config = dict(
    tie_embeddings=False,
    init_std_o=0.0,
    weight_decay=0.13,
    warmup_steps=200,
    decay_shape='linear',
)
Each number is 128 + 24 x the weight over its row's rms, rounded and kept within 0 to 255. Layers, rows and columns count from 0. Numbers have three digits each. The size before them is the row's rms in percent of the matrix's.

# layer 3 MLP up, 2048x768, rms 0.0658, rows 136-172, columns 640-767
099:115110097141094059173142157138111132112163154122109071138128116128117159114131137138137132169168124074109138148167094107138136169134116107114100130135114134137113130134151044104127145070146105131182142128109096156143132121158099143154145136153153154106169172186068085135130135109141138093165150154130116148122121101111098131116099098105085112121131171117140136131118100141129083118111
095:134127097105103100174107134097126137129141106153142132169151141151175123146117103117126150153143124141132147128130140120140140072134114127122080118116164142127113142139124150106100157150159122132109156159126091135133127118163129144150147129166091125123147114129109089115148120131171158094160158163112148111155092122127126130136133139154146145128107081100139100142114118131170160118133
098:176149098144140137126158127135101142122118150142189113120074083167140147136155160120127097128168137156126074104131161141108117086120127102129143140186086108119140141152107170152147101154134146128118116135161187142166103122123123095105120135111084140113150083086137134130156159120149101117149098104118107172145143124086092124175095153115144139139144095126130099140127089119130147129152
102:163137089133135113114179120087151141171096188094111125135094157083149130107118151117100153100135108144113172093149148128065125137095130109101106160138139168092153139078126093181133087141152104155151126146095096089117129133105158151165134112120126150147143173076092064132088108124111149089148119112116124118111127170112128117143124122141138107115134103090130109142120091107148174110127
101:129114051110141111154137159139129109127135109112128083088151098145170109098121134143118131147136148116130123181110137153164128082128165133131167164132100161159092158145142086133115139123113124130104132144137128112139131112100078122083136093168138156103158141115176137135161113165093099126085138143097113103144122134173130107135133119133091131065111125153125137168127099109112146120104
096:103155153057118141119132187138117136092106138088140104109126108105137120101179112101171114089144129117144146162153111118143134127130137146146166114111114136116126103108132147162105126098141154144128085102080170147148146136135184134064098120103171129144105125157075113142109114112170163069117149105163115132113145112138129140133098147108102093153122107151132099128106107132148138107168
083:128118115104120103121108142112133137143141122109124100118116138136171125135128134118151172143124120148088117107137140078118162152138151117134160147121134129152053151142091155109139152188112210130118131098113129159114077105161134146188103119147133100120113115123101158128106175103125109098117135161141133068128118094118134135096113148161100145150121144147114133114117108151121099130074
104:138111151123086097193088119108134139090166096126136117103116142089111126127127102148133104158125152137115189111123119116102140144152124126104107138130140155112118098128108148131069159097125133129127173148100129103139136145069137161132131092099150128101159112128092151156118131096116162116141072143112144140082162122093111112152148137136109125165135151088099163098116125081099140157139
093:097139139135138107126164131160142118105108141174124156091154121147137138140125071099173155106099123119127096106141153134141150126149078142097108124140137069129108151126138165154138164093168135131125100086105144102100130148126132115098116105115128132114092169139136103124146147138129158180149133143143116095130152098094104074144163128111161110159097107122121160190151136137113132145129
097:108116108132140172160174111125146144095101146161151105129138088143151139076099105132148120129118161119135142118148143141090118123136123139091136124149134089152154144135096119090131121094151101123137093135134139107091189150179139105146109049124079160164143137149116171104140094136108140132146116139154071130130093162096095124153162117117080173087107126170139169115123138159171089081138
097:123129161081132097147105140106105123112139115074094139158092161117135100135080110147123134139168170126122109125137116120158149076152153078135106123119117118152120130082122158150156109153167116151112117106139131126108121146135123089126150113143122156136185108156162123118136137119121111158091139115120108100141166099155130097114123173124119156092124140147184150132113109136109135141132
103:137112120136122165113141169118085134111102128124121071110117099136152114146111132130161151142126115130087124117123105128159114144125112131140163075147079155142149126144165110151153134133125089146121109191117140086156136123169128153113099128097111131102141114120100130104165127121138154121106098091099112120069091116113098110109119181138119099167125146113126138145171078141112118149127
099:152140113155111125123118134126161152106146143131115143119130142114136130113108158095136181102158161141119153123133126086146159150116149122137162152103114174102110107111162120081128155107114142182113169158135105102087135134172131111108102151110136106081150136115112136132114130137086117101147120086158099111133140095127134115138126141132119139118129094105135097119093126104178112107109
096:128170112108169173117107138165140107126071145157140096158148124180109108155112139164143145137125146125137103110166130176123127115110102136115150136103115108090155088141131107119118089115112103157155127110144143151158118155157147110139121130111113121108147110115090135135116146127150076109121153102122121136106172119122119154148139142100140126174157116143110155113123164139104145123135
104:136122146108116147129136157165114161126151127140129153123120182142116175162150107122143114118070146127152118120093114142154136137150157167123128145100089110104090140109127147141158115095107092119102091154115095072174111120122139118161123127119104134108124121186108162176148150075051113147085095183134143095143149109159135108100140126105114116124155082135092149052143146126129130133136
109:120120116135130129122127152142145126188099144111090113136145076134149104164076129107145126143145133120131132117115159127139089146130121113152129131171101132099095112084146163134112121105168095128135114146103154133103153149104129161109130115132149142126159124142100129130134099179076102155153140077099123099152083129158137125143091170159117133169105111119139142099116145141139143119094
099:136149091144105110142112122123145130148075122059110139100088164146168100119110136093159118145175169101154142114145119173132136116122119112125167124099145125114131136104118123146081128117115103169151109179088124155167128107105183134159103146106132133155138129143222150103096102120121130148189131096106144134078120128157150129129175115132108125103150105145134159138106143104124115141144
101:121138111128123112121115110091138139140128138098121128110131156128109105090149132113083115100105159098073108101109084148136152150115094126153107146088135114099107116092140163136154139091081088118167120120099145131115153178189114110113123068092131110118141168129103157110128139136138132119126126101142108195166147138129083124117139112101099136090154132106081162134101136115167127081069
093:141139120110098113143120126111137145089144086137121139171075122160117156129145128121136114068105124120135127108129125126150120136120156154134120110124146143083132119151118091088133103139149130086145134126151128157124155141100149166178095172123142106115129138139126117129123129126102120134126120108151106141147149125115161117160122153135122108135112092136120075098083099142149080151099
099:116154118144079129100145110130120156133119124152138133132112071151154123131159150103087120098132125123101128088155126126126114181107146134148110151139135133110102130150115118133125105105136128118123074089104090100129115127136144102093071115128136096146160162151161108129138091083139138113127143044123163079083143159125101116147120102150191119145136160142121133176145145157146128129138
097:117149140073109153094146117137126164130122175107139123100092090052139181155125059115129105100133139130126143123130090133130128130160089128082131112141149094111150148120135112103089120110074151117140160152152134127134137167159162139096124117167122103144139112156173083169107141109122079097147102101081147090135115097151099187162116114132133106137151099143119086110148117165091128137153
102:132120120131136133139142105138125124117071150150191124139151144149133133160139133144094112091138156148099151160125145161110125128105121164136118170161094136134118129137105141101162160137094167120116115113143133124112080112125116148115085154116074095165061194137119110135106084166124156145129097080132208144136111145113107137126124099137137131141177114127169120120125133134127158121141
104:103151124111108134117124089158139130091127140123072137116132142115127138173128148160132126134145145135097134150140140159093150155144114165121158115072097118129089125140151171134074116153148111138153114172121134144114097148098090124156144139140128139161148144103150086103119113108144133075124119129093141095111135115094185081135173125093149129091134090112105124144131106120099119137137
102:106148111112119169115120119162148113138087145095122159100122133139092090069116057144131119139104129101131136108146132150153131138107091090134100135141130174102136121143117113153135107132096127154131080106143130144167129108147181126180118112168144148161144138097135142109113105141116112123144131104117137091153098153120125107108101111118154161146147183130160125135100124092116138122157
092:135148163148164103135148163103094100138128106144111110117118076067123130117138123136167131137157112106123085100154108145121112170146117146150142105125147154113124108144152104139120134118102111150121129124148124127087115103110151160118167124147116110118116093120087136121164120093127145123114148113124138106103123141140112114116149119119114157149172112135192149129143115145115161131103
100:120143175136102124121109149087111116173123182146128117155125149180138120162138143109163147098111118110144118120135109176100131132141107146128148108114071131136158114171158093098108113114124140145082126147128124119154148141184135117118131126115108138107174125139106155108144117136139136128082147131087069082108075177043100168154160162176145121175155124129157156114124181121152084114100
111:121125125179161127095133094123139145143115134131134141086142113108114093138128089138139133100099094118075114147198159138149144095114130111101115163158115195134155122126165108110133091157091099139121127130188113172133107150148138135133104105148131104124132156113099102142129161133132130120077091148140098142152147095128149132155125111148136167149162142102147141137130137130125102152148
102:107114115152089125105107123107176127127098121082120145133112143090165145150136150139155145104154125090109151156143161098105130110098185132106092143117182134161156094145103163118178129124153135182130156131124108133119139126141141149182126121101128119087139091142109119119137136113145089110117156140114142112122080125141091105125113119127109121084205118156110064144130159124133087129160
087:123139134138139138145119135095124132150092112094160118160123132141125114144102123125117143154134146124140162098116129152106150119114110154147156080107127101157137146124125125156129169107156111119134157116155100113154109137140143129130103141145101142144119101141117155159118115133150106101118090137133179079104100094144126116135141115108108128097109133137149104109166119141173137132143
104:145123122196148106150161153133066125122117085088168112132130102147136093139134164043112147107130121163081153120122093157088097124092107152093130165156115136123151134114179070113138157140162136110104119103155102137138140137125110111105094112096052163085137101128116121132159123139122121148176105147139127129115146078104118096117068118122131106139144144150138111127130123119130158117114
105:119153171179157089153111101142122126145082109144095137076131125078108124118154108160067145149105092144128111164148169099075104128139117151163181112128103090118111143124146183117145096130122174125141145181119105137145078125107158132123166098122077130140127108105143163155167134163112123140116095103151131076116139108135128096134129159097117147129143150148131127162165098101155095078115
102:124114136127096132109095142148096141141143124092121101125144169137128121101112152137064138136107085113068107104161134118135145073121141119185150156148148116091108106151159098109092127059118117124134129092108140138150094133104138142135157082151118150102107120163118140128119137139068146077089105118102153153105124109087090101123062125122148139114120111150112115155162101094152121118133
104:083109196139107134096133115142151149120139127151148151096098147131134102158125157152155119119174137128127149144113123159136128164148157159137093132107095122119136110077148108142129130159112143106141094115162110146112114158094112124144117123175146128172094123127117126133181141119127149157133146146097095087094156149124113113119130100150129123134110136148118135134133135122135117126127
108:176078122119130127175106127107128106079112092119136160088137157135126106149073117129150113114134124113173108113159037114163121147100173161145101183114133143104091134119135139104103123115097121143106133143137138141149128141105111130123081117126088135108149155148111115143161117164160130146144098142149134139108157116130150096106126128137129169139162104099140126113128141142126125103121
096:095135102121122137128144167098117141182140169097111154140128089121080170165119155153156124082156085131120110152127134106157128129148119121148149138158129151161126109104183093138133125117087105119129147095122135141124112134062134146122126131132076139114089145134082132092117114125136102173144109086133137137129097115109118142092149113098136122136152139102129134148100115126129171154108
097:139106116160109153139105145131130147121130115103129086113135126131145138118099150109088129166103090121145090177118133146152156109110094117115120161097152094134090160115136124090122112115137139180155099156149152112128088105130127157128128134108146111093127123110129145141159150101131121094145089128159157135125145140123107153152134140109166144139099145115118111134112161147172163121139
101:134120138111145171095135131099128113096175128142119130108092155132143113103140164117147174124150146190130152197115165140104155094096123097155116126099133081102136092142126140119113132119123114117140178139116121158183117140148163148124140161173135126132119112178096122115092171123120177143108102094135146123144135170140158155084089130130157132130129099170125101116107129091089125092150
# layer 3 MLP down (transposed), 2048x768, rms 0.0627, rows 136-171, columns 640-767
098:139114168122094080136135140134145139144126145133125134115139138136158116161126105074103136114147123106107128137159106120128158195097128130128108147132163078098108132090113135097145139138160116143103157097137142132131139143162134099121134113157148120122149106113123140111139102152131118107133142127092128137150111150130124161139062114101146112166186120133096054110160131119125084115135
094:124142152084098092110172111108149105091091095134149101121142107118106126138124135108099129099137129116147132159158123172129177094127146130124131137109123161125142112099121131140116163156125099162078126110114150118166120126125136128095156139135142151108113118142122126103097149191097122181129126164125086118116119156124119168120101116114145139165116132145175105160121063123157148128091
099:130156137106144124121098129148127100120185115156173130169084137176132161096163129131104106166145143168156160103119069160135084106127119177100141085120131160135128120125134149125109132098131151139141138169122136115095127113133136064142175105131109131106109189131105109126166148145165149118139128125143103158112165145119107139102111145120130134139141154153097091111117125093117146167111
105:149135178097130167120152144158147179095165141121131131127125096115129161139102153184133084143138109108128110115181110099146143119109131086157148118120112164121157107169139121121075126087105145085127127133115122128104098142140141096166113107134167151126123086108114159168093121149161149102156134094120142118163144161124153127132145094178134110138140160147136122117091123110171125131158
104:110186114119154139113159137121149144081134113139114117095136139145104112129104133188147104121127119137118127121143138141098162119157168135107122148079138110123135109130108105112149134127091114163149115121142131119112126103092119157089126095160114103097125141156119151101131140139141137150140139147149137110129092089093111126114155157113131128093115108149084124146135132114128105190107
098:096149179112153157195100154154149160144109087124114099111160126100142132131150133143094158091092140137140123101135138130143134125113164125091137132107093110138125123092122110129135152110146142130130132102152127132096104168166172142126167164158175126138115183122140149139144110149140116092099179122103095183056151115140178132102132108171065110150100101137144125112135112131126141113121
097:120086147136159179120113107088175084147138102086149086160100145112093123132121146141147105165109138117126105121139176111109119107127139091139141152120119133140119135120155118135147124173117112096136102128136136106128139133157119108127132146131082101136112146105134120127147147109112129140084143128122136153112147116158123190140106147130140160113095148158141123104118127092142171151131
102:125139149131156128134099099103110130131166159063137130136121129142108140113142123078105160149156116105143160090128121129093136202090076133122142145129117118146137108108127149145117133115109116166085134130122131121137132117116133139100170114090116137092151183125154103101101135180104144159126126180094111135135145080101120116084126176127142102139118164150100106140126112103104144106093
093:127136158130089116152123120133168143117077129147106118158131110118120117179142116130145110124102122148123161116140121156096169166163120159104078104161118127106147113118156106129125185083131123157141087129122139100135101099127129128111138131099099143111081152108123145081093155119109116130132134144151109150154140130129124141152130115134139093110124136193119087159118109152126172122132
096:136127132138106107143140108122101155083097124121181120107156096134132125164074112161138131143107099105122147122149149144128131163097108091102165106087171113086151127153133109114112172109122122101107115097132112112134120131144109109064141124121147154154139104096100160103096170113111103144133149113117094104102169107100131108137152139095092163130075148072137104113147146127159105112119
102:112120130127130112141077143121159118112109142124174104130108081126137157136103149109114106132084121135106121104134131156125106154135157122134140121123140113129145095149128123137147149111161080089136120150148131120136100090104137139116126150166192142122163120083146136113114150151122127103147093113156131113145126108131104110106123081127181081135142129125141149116093125139093094163120
106:135121098058110136144136124118160129119149114081125141130165089094082161135101117144156099121137180142130118127104115161119129117098148114095138143136146139145130181131166155125086125119113146105083123144115122107118127123152153091138100153138066119132097107111086145131141136139123131107113106127118189110133133120149110142124135069111109159102085157151115122122127158107137132123149
099:097123119118131113166134128104103104126094077141135154104138142120143093089109144126105141129143132089154113124121082106130141148153115147122164073159115116142120109121135173130134121088180141108145122138137140091117114112147129170140102113116150133130099112095138103124110141210109150075143142130130133105164140097111096130127103139103097129100101120123075099098140131155154076091138
098:094133131140074162146164115140136130141155108162147151067092130170117152137180108127152136129069144181103154101141174111161171117106120114133132126154146080099128143139134079128102112105165149140165126174125136124164165130092130104129092158154122150125165116119139109134126108108145193132158126127134130164105123123101135140158166110146128149134146129127173095128190097171149095158089
099:091135064106128123141121115155143088130121128133125161125141131133115140158100165092107127127141118115117105162111098106109122145104128155134152154102137123087153093127115111139119128146123097107134111158176168147136122132099160148134100105142117131121107141106129096144140112119110146176133122105171170105086107132143114158139150127149130137112128130140162159131101151082128138130143
100:101078148130135092132148186117154141136126147148149132118170128124127124161111130146122158141136105096137122127100142099127075091132166179133130141126153171156130112141162136110138123124107155094138129175168121099136173127137105142143112130146161143122113120141154124145093095119154153133117144108134139135138117147111164069117135117160138093138171099152155186105111132148131097149163
099:142101144117150152114114135091069133133085113179165132115155125089168089141104114131152142102152137132083135137100067145103090128119184135130117105109164094170115189145156115128163106135126127101111089163124133121177147111100093158114158104147090111138130130087124109120118107118131148154108189127165130119159104128113113104135120122125096150086125134147138118125115170142141096128112
102:153165083127124123125091123098124128149134145120133091096112092156146187151149134100113122139124156114130126137135156067096159149113142123127097144113114132101159145086144140142129118149159123133118113129110134095191140124128122112107160127092117118150140119141109109155099184152097149142096122135108114084130122158153160153135179125109148104117145168159156131114147144160190182125148
098:150184163144126111145134095125150087139130101143106147130092098090119109134120156119153169141150113136158107124090140137157183124151127139083121135180106098114126088060118135137184129135110152139161104140114124130117117097091154149122138174098139122160141116103142126117141136112130097158090087125135144137146145160146127113135082129156122100137102102173106095122117142155162131089162
099:105102103124144121160154119115134136114123127149154108127132090116113091115117138140122098121108146150126107090165132141086130121095158159130129161151156128157112150135149116161133151122100126116130099128124055100109153099075134169159108126158110121110122102152164110104151126152119116133148159138125109089137140139124107157139125113173129124098144154062145124116123134095160125120121
099:136117117121115125104137079129132117132094107158109145176153144130117068160111127136090151116124147143110125183108113111179125119112129138097164100155138114153125083121110159134071114111145105118120137184147095129109106096152124130102111103124099098150144119130161136130116191105140114128101152144134148124121105122107143141105134116131121131104114112105111149162182173140117109101130
101:134132176082102088120078106124177147141098126191158130130137121117133123131134102109146166125129117144094147085139118127098134111111116158115143148133111113103133081157116169122114155154125118161155127148136152184121060121116160118146082161109152139160162155101146160163155175111088130128144130160162142148139125127117114097102106150101106127142121156123103147174119092144128071147100
103:154115141118111081118137131149174102133124107124119111107113167135099125137108059127099093115152145108138100114102147129135108099124114138115136117105127117111118102144118151099153121124167102115142171146147107119113122144131103127096117163123140128134111129149106131142140134121120123092079108172119105129103148139122109146108115162094141165119092098147125093123119104148098138142133
098:106101189122132105121170136149139115141097153114133128191165098117156102097143146116174129159152115169118123113117117131136129105095129181128104120133134144133077109138159131149180097103122122145109142136137127164118161139125134110137094132097126093114139112131094121108133145149147135145080134174125114161106135135127172156135146142113085148115099092133129119124139139129133140088160
096:124104131106099150130114133139119079142105119139141141121117130079102157142155141131148132117152136098125155141146142107121083163098098138128154141098168109106103125107149137109155083091103136132144133132116099079168148125169127078119181131168124152151143082105126108156081106121136117109129129142169102108128150100148100170135136146137141118170160130095138141154164149140081112141124
100:082123183134131158182110112078114135104116107060141059081150147166149126120132113106124124106109142119123116109116113124096130101116124126145145114137141124140159117113167133147139095104104143125144150112131155112127140159187134161108102146149132108145122123143129176116085126151158094135144149168109120121145134141129123119163146115191142105130042150129134119106129118155153169103116
105:116128121154134138144136109104135106101120128073143140141122143136124101111165111106142162139152112111168123131160117115120109099068124143150160131147140159081132072083137078150159121146127097195112124155149148136104140106152153113138117111105144105132123135098097149119111160151110103113129076134137093123170121155098120108142123111162155094146163137110142155145128112138124169131115
105:117054085098132124144122178116112145140129123118076134123108141087135109130123142139143113161165131107098105128139105112149122130162116102123161140107163131152109148151137143117096108108170119083180116108125102145116165113133142121128165125180109160098124138112111177125113128109096108135141095097168151067121132106121167155156118086118117106126168095127160069127142137129172132120155
094:122170132126148118102110147134098079146117131125126111064122128149114151097155160104087088089105140122129098115115122121146139128088106109135160137095101091127133078117114101136120175112147143118126115093145113126124158096113171142044172165126104107122059122148133108128124079168149152133140080063153132129147109140123118137148132104094152160091137148126180098140106152172115096102143
102:142151135097091111131113122143182172129104104126093090090121077156103130131084126140097130158115110121100184092182124117160109118113117113087109100154129139119111168086102138157132153133156154155121135103124111084150126171128122116088139136131122154174141142138149158115102125108125129111107120167125139143146124142143157151116144122122100196149108117109095114127141107155111174160135
102:132115159102106126110090139119108146142112161097156097165083118123099166105156098182164160094145121128149140145137157156101151122134123126107130125123134114180089138124134186145152120148109123149125127132138136102117087148150127130123172124135116174122078131137117106116118163155129121068132133139076155125123136117156150135103150175132120128157116110135102155098129089103113135120162
108:112135189108125162104098123103096117121157127099172118109120143109133127173119110115134120148118117116091131140121101147087118110146123142167092075144107122103092133112090135110157165103148110131136105126094166180152086100149136096166147144107159103116092129117095122084119139101132147111126136195135127123144091107119126118157123125100161133146094127146129137162119154132131162158104
097:133131118146130171150156120124112114136139094158153095144124179168144138137112112136116137112177132094108198115109122162126147154137160091081152103118148099088121091120126143152136100117105150158113150145120149132133138140127108230148138111143155133084116135163151157127122134078160114124135152099133089139106087136121094116128095112140106082125140109124153157136144145120106160148113
102:165145152147098117109132143121120111125150091100165177111151124105110105158082165101146101146108144151116090128093121127154169107084146113096113126141114169175118068104141115127136087100091114103133125133129171094117176088125111177161138116142144147115145128124141099158115115111150097095141115132118108099121161105092125115124133103092128117110116105111154133126090149110153116130121
104:166120142121129127161153155119134135118106137112123100136151132158105111081125145132111151089169121119135180138130138088163174072146137145139133164130107108113131148142096163128149111125130142141145153170116141094133099129159144163161069110139129167184119104091116152109180148142115185097134157144156096122146106126145144138123139151120136179151179137149119113118106106092128130115100
098:185125135121138136159108169085139147134121156144133125125151144126155121135134111128086126110110111103119116114120138115116098116123111160126155169144106110112081139140126173119125083139161194135134122147096134108107123162130141161115162125169114163124139172128125115137148119132123119085132123113140108109085078093082116135087146139159147131166121135146144122131160110147118145148114
# layer 3 MLP gate, 2048x768, rms 0.0656, rows 137-172, columns 640-767
095:116120127134154121116132170146078154153098152146118107144170149125148135114157086110145089129132115135109124114135142131111141116125170126128105122110121129106118117110108116075108175168145167129113138137109115145151152095143126156109124117108162162164137165121129116113119141099133123099127124106127118114140117158109119120101145165137127156074163124140112148122144110155153162111103
090:089155122158126153142114089087100128119091159105109072098102155077102099120099160140117110158070094106137159119110145112111147162221138110120118124126161157153102149105135136134122094103133102122124166107088107115148153118156117116105147118100151109102149140120199140114199155169106176149124160142109143151117123128142077156129161133165140154114126147125140118165132113154084096102129
101:139148152129148108165118133158109116126106146135144112136119138102097112113178169096119115166080117156122094140136155161141126114171116153102086104172110144158145155138137133152121139111113144134135100127102146120106054117122140112139102124164133102142143141162126116124164075130125115150152156117149132155074117126163121130091119124119153075116165149093138107136108119091149117138156
100:165132171087111091083102128107113133205122127144132117116194106150144112125130127134077088128128087110102147116149133130170130104124105137140155186171103134123075130095152127121127124139128129145114142115113138119163109148122115119111141162087144146125116147116105103121127119130133125105141168153132137143097156113112159173128142143124120122113124114118141136102138118112151122136128
095:113120124133116095121188141161116119142104139156110066105169138091138128134124104158124166112115105133188146166119110113125126118161160146111152133147110104159098121092138136078107096134162141142153153129103093129106122124116108154127104141163130113144131172151183163127142144140132092140132128118100095145091133111118173115109145151167127116136147142145144128156182129136116150096104
104:109158096125140129095105167155104168098124102127112161135174105173122168178140126151117170130051197138143100065144119150113131179093144163123129095149168127125138137127116091170103128093112122144097127090117158149124102085098137168151135112096116145167104117137122078124104160106146084106126149117143134120152120164089118129125143118137129129124149134056124136087152111138107133121144
110:080129122077160124103117139135125108113095142114146142117161148142130138151185108058138131151131124124106106135136117107189150167190123119099095144140132107134170149171120135120139171092150180127134120169122130128133123118140096118096139132085109127165121144158161139122179110116136118168121146102107166116153155130143103080159120141136136097098124119150131110109117144145142105144100
092:126114138160150120091136107152122119140152140165106152109089092118122115081117104136095170084143152087115171146087183137140143111145113115138115148123147075164101094129114151142137149124139114107111124103154109128090110160163132133115127181096131114168140117119147149136161141115155160123179140140131149128144178176165119158111151119194109151091129083113141167094119128131138144121157
100:161163097154136135145114147095088113125143127146149141106117108127134105117126157125131171133100116130136137116097104132164128159162133115145097121129138148136160138168132157106114149114134141179127123121122143169113145090064149120091158110128129113114126136117119105122151122098118114150075126106125100116092155111151095115136118131135128132167163146159119134149122114098115154152149
097:088128115203096073134160096149105146091129105127158134125064156115104126129121088111141148127095111131099176107138089073172128132143079186123160102128156110162133131123119112118141114101147128154154130087131161131121129120100129150101082103104141086134146112126101136098145144144136106142166122139169122159158117126155097148114109139097083124144143097089113076140123138139119101133147
099:135104135127101125124134135116155096107118145148125132157140092128144089109072152197085145107133121120135127166163157115149121126161104114125156140108125110090079116085123157103094129129169128105117160110137111134109128128110062087142114144158147133115142153132164134135144142127108075150116165139156138083128129193138127102155096102122089163120107102115111119136105134148120097169135
100:173113120146118159134134160146184169137143151132121151162103187136126127121138157142167119108111108111114143135138118142162113139113156147152142142147141142130135079173126117099113088155119135152122125140147115117138159146122160116157180108151113116130120118163120188117142119065156172170186118160165091164148145128121132115113104135115140153124125092125159122177152111116132131125133
099:072078143142126068084168128144121136116111107103109155118141121114150134155101141129145180174122133118117124139135144125147118120103134112129162113124123136147104147094123103118147114106158142097119165131156123125113121114146142108130132144118148109149165169117160127144140151146121122154165116131153166121160138168167136113119088097164148127127113122053110129094134119086163137089132
104:084126151114135131117114133136125158146161162101143161099151086116141108141097110182091167163113113132156139090151142100105090121129098135141096129110161098129139157154125107110139165168148103117172117160129140171109112132102105126099132151120127105157099111166162112094117069151152130094148150145136149122119140113127133154129157149110103126095134097169162115102164134125107122140123
108:087127117120112129141130136152118103147175118140138093099151125144155108141126138134148134114139155146127133145134131172136128112175165115137095167100123124171112176122101160163154127102129159133117109142155105113126149109096108108158151149127158157113129123142108123129123116163126132197147124142131108091111146143110072123117080117136143117135152152100121113171108158110118121122121
095:129145112159172148110142108121145118110142094116124114107176099118098158134166100102115124130109151157086096123120113134174127125091120168066106107140186121147117140137121156134141090117136172117123195112112114167125125141124087095146117150146117112109128166156126157104108130137125149116069190136133134092144108139139171132128130130091130136180141108138158161132141114141153159141085
091:162145167115117092135141106075102121157100122184165139125110112143062114146099124155146151145132111133139131161109130141121101099156135108090080106131075165136123141158127132160135112146097145124138148102110119157126111102117106169137151118118132148117142156120108127104116107105126105187136120066090129159090114112121159135121121135133110153149091112148146147104155166166099133090104
100:117154132129172128140148170142136122107103138173134135100072186143120085175137185116135186170105140108121135155115121140095112144134154096117107144133113173163102155147132130104138116097130106142133128159150137132112150142083137096109195071101115157109112108164124120107138139124161125123124145139123157135118117104148145137174079088168144143148139148105129116105157171116160135120136
097:142152119091107118144141135120127146165148167123144117108124129122161133131119123170162124096101157111160122111132106131123105164129166125151064114142134134150096126102142171144137133159112123127129120099084140097115108077104178083133096091125097119112149091128103140171127148148114140088099104176129169078146119139137149093136101079086139125100149151150127115080147123121130146161115
097:144161149125104115123136123128119109144082134130130148140140143099104145139111104080148142122103112106147157127156131077170146102137148115105143113124110117114159138150123146118142125140137124137157147128166145116131164148105142128156167187159129120157093143140118150117152146140173123142127126116181148122129123148109131100143152142116079130163119132115132135131146110117111100146087
099:097141108146139124180140157103110122119105097105137115140162108094065146157117107102107135175137142134157132170146093151198118113172125098130116086158151136122150145140155139156148108131121132136128130097112100123152136124139157142124148135127126099098116111140122120103124124143123190109141090104161125086118153115169138120118148119136102142118135114130133126111162193096117116136121
103:142164177100133116144088154162112127098156126119111132114156110099155146148123115146114099127118105172134113101140156090118153160088137153142153133103121160147130123175131094109153147096155137121125117124098146121140148145137091121136116151098119077145121108183099113157105160087119163184136185138125128111128130105142110118137112106115132135159108132135066134183174149128152128132126
100:138102139102126160125137129107147104121123107139130119139152108154072083125121136139169136105139131087127153139128126124070117158112128150146127149132116102128083086181179134134097134085158116145120103125098113128108092111132099127115127085188130093211106127143122090142128087142151148142153154132120136138147086149146116122154098154152134100122145122165098104103086173125096137118141
099:163124124131165089120135156113159145125096133109107097116123129147144157142105154116144111112138127141096110122121115138167106134115076145169062155167138113092082113133148139105115123100132114197099126103111109115080149118117136152117131174149101097108132113072151139108135129111113085166126132099134149164136138168121157122138132117125136150089169107119131114123131178142099145119149
097:125128136111141130116127092106136149136102103112154127124102113133099161113126135125104149178113125134123145107128074131143096103152152127112115110113138153093142101075127142127131097151154129146142133140069117105122120153142128096163091113109142119096112125154103114130115107105168105147097138079180074123124148098149121135131119121104158095123136140115076164139106122161142188117092
101:096117146124097134159107125077122175121138135111073130125114160126137076137127097115074123175117137116161128141167132151128129132132148107139120119121182149147106153159128156146110133130100143162134145164095105129103122132135145129107177094144112152138167112111103145122092153128169110142147100123136138167104127149117156143067125084143122151137145062123126112137145183123077165135168
104:120125145118112118163156110116118168139114140156127141103124105137125130067156154155129129109107098111128102125114142113193150133122109164136138121132137112175136106144141119108160125121102130161134144120110127105136120098140111124128123100158169141128115085154114147151172130094154133151115176126095110144139083128162162145120125107122107138113180128103111135064074166104152125116119
090:116136109153155128145135121136105169132115090127138104113138173138108185153108135101125081092126092124107113115131104135103107099159141099125116149138145110150128156147101113147121115130114155129121140146162122135129139132114137105102132080157148121120140113120133157125135156156112119125131129112119117123112109075142116135160147168137152121167103116116122134091083133133133100156164
105:082149139125086147103152126169156117156139098148144120146133184158129139131104132108129132116169131137157079103113051131143134121146109095150076131124125096128126145127147133163110070151138097143169137131101130120090126101150135141116137112174110124096166158089120128138177132119110174092147142146121120117114160118081133109130165157160110114145124101133120067127095122104135101072105
102:180100167116134148126119122128121115127121112136149098160106118142124112103116146144117134117130092158182143134150167097130156128132102100116161132093149128146164159114132108153163146137160113155115083114171158128139115128084091149084123137131074164136110136154132130143093155143168118150175122091119135096144139152154112151144121101082115090149132082128100164151133108205134076114121
104:156136085133130129141129134113140129115129117122127134148152135119142144166170115123175162129150115146133103162148111122087127148124147166117166095110087179147166144108111139143164113163114144142118149121154129126090160166121100111164167159048156078169128131138118112137129180177135086148120130114120136123130187122167130096192121141162180122146141089147141129129139138159145109131084
101:134139188168127120150140140114108124069130134133143116143171153127089059136137166145112147142144097152126129143164136120095093129150114123126110118162099136124127146105146175150115132144136149135120101120154171144098122151123141157126118142178142089138103132124150143139154160163120139110130159154134102125118138094102093094109124120118139101131120160095150128104104156106108171108158
112:150073116139139169066169133115109105113119121072165143149130094160138114120120118125156126114099186146128086144130061100154082145125120119157092157132148148136109144112099156144121151136137135166178144116183151140118133092085141127139134135118119170113142134147099135105140158121167161153125129124142110128140142142121116068167107171090121153111136125175145137170098085109131126151158
102:117147100113126101087129134135126118100100111181103128125152113102127108101131124099149139124073135177150156077103136129119144153128152142116105122078092114108133114073152129128118107092094158120110083116122138111117144118149121138144123137150152125120106097132097136152156118121179159156071122095112160124103128171127130125128116127141125152171138112134160158127143140108180118110147
099:149093149092140135124107168123108093166126131129184150128142163118104134088139131105115138144138129129124133130123117084123140141129117146131174144136104124112106127055104147132129101152091107112199122125115168128129158112125124117109129126117099101128156118133129086125148101114120141117142139141102122179136121093134117170105132144147113121149155111109090125132145167123131120125086
099:152121171201123126163108104129168111155136171104115132117117129092090132121120143130158143124131087190094136159139126122113113145162150124142106170159146131103073134118117124142167103095097125152095123142156118082116114121129137098084113148137164111111159118136126135118158118109117119141132154162104113115105145126162152117156099137091161114146163126131169160124097102103141146171124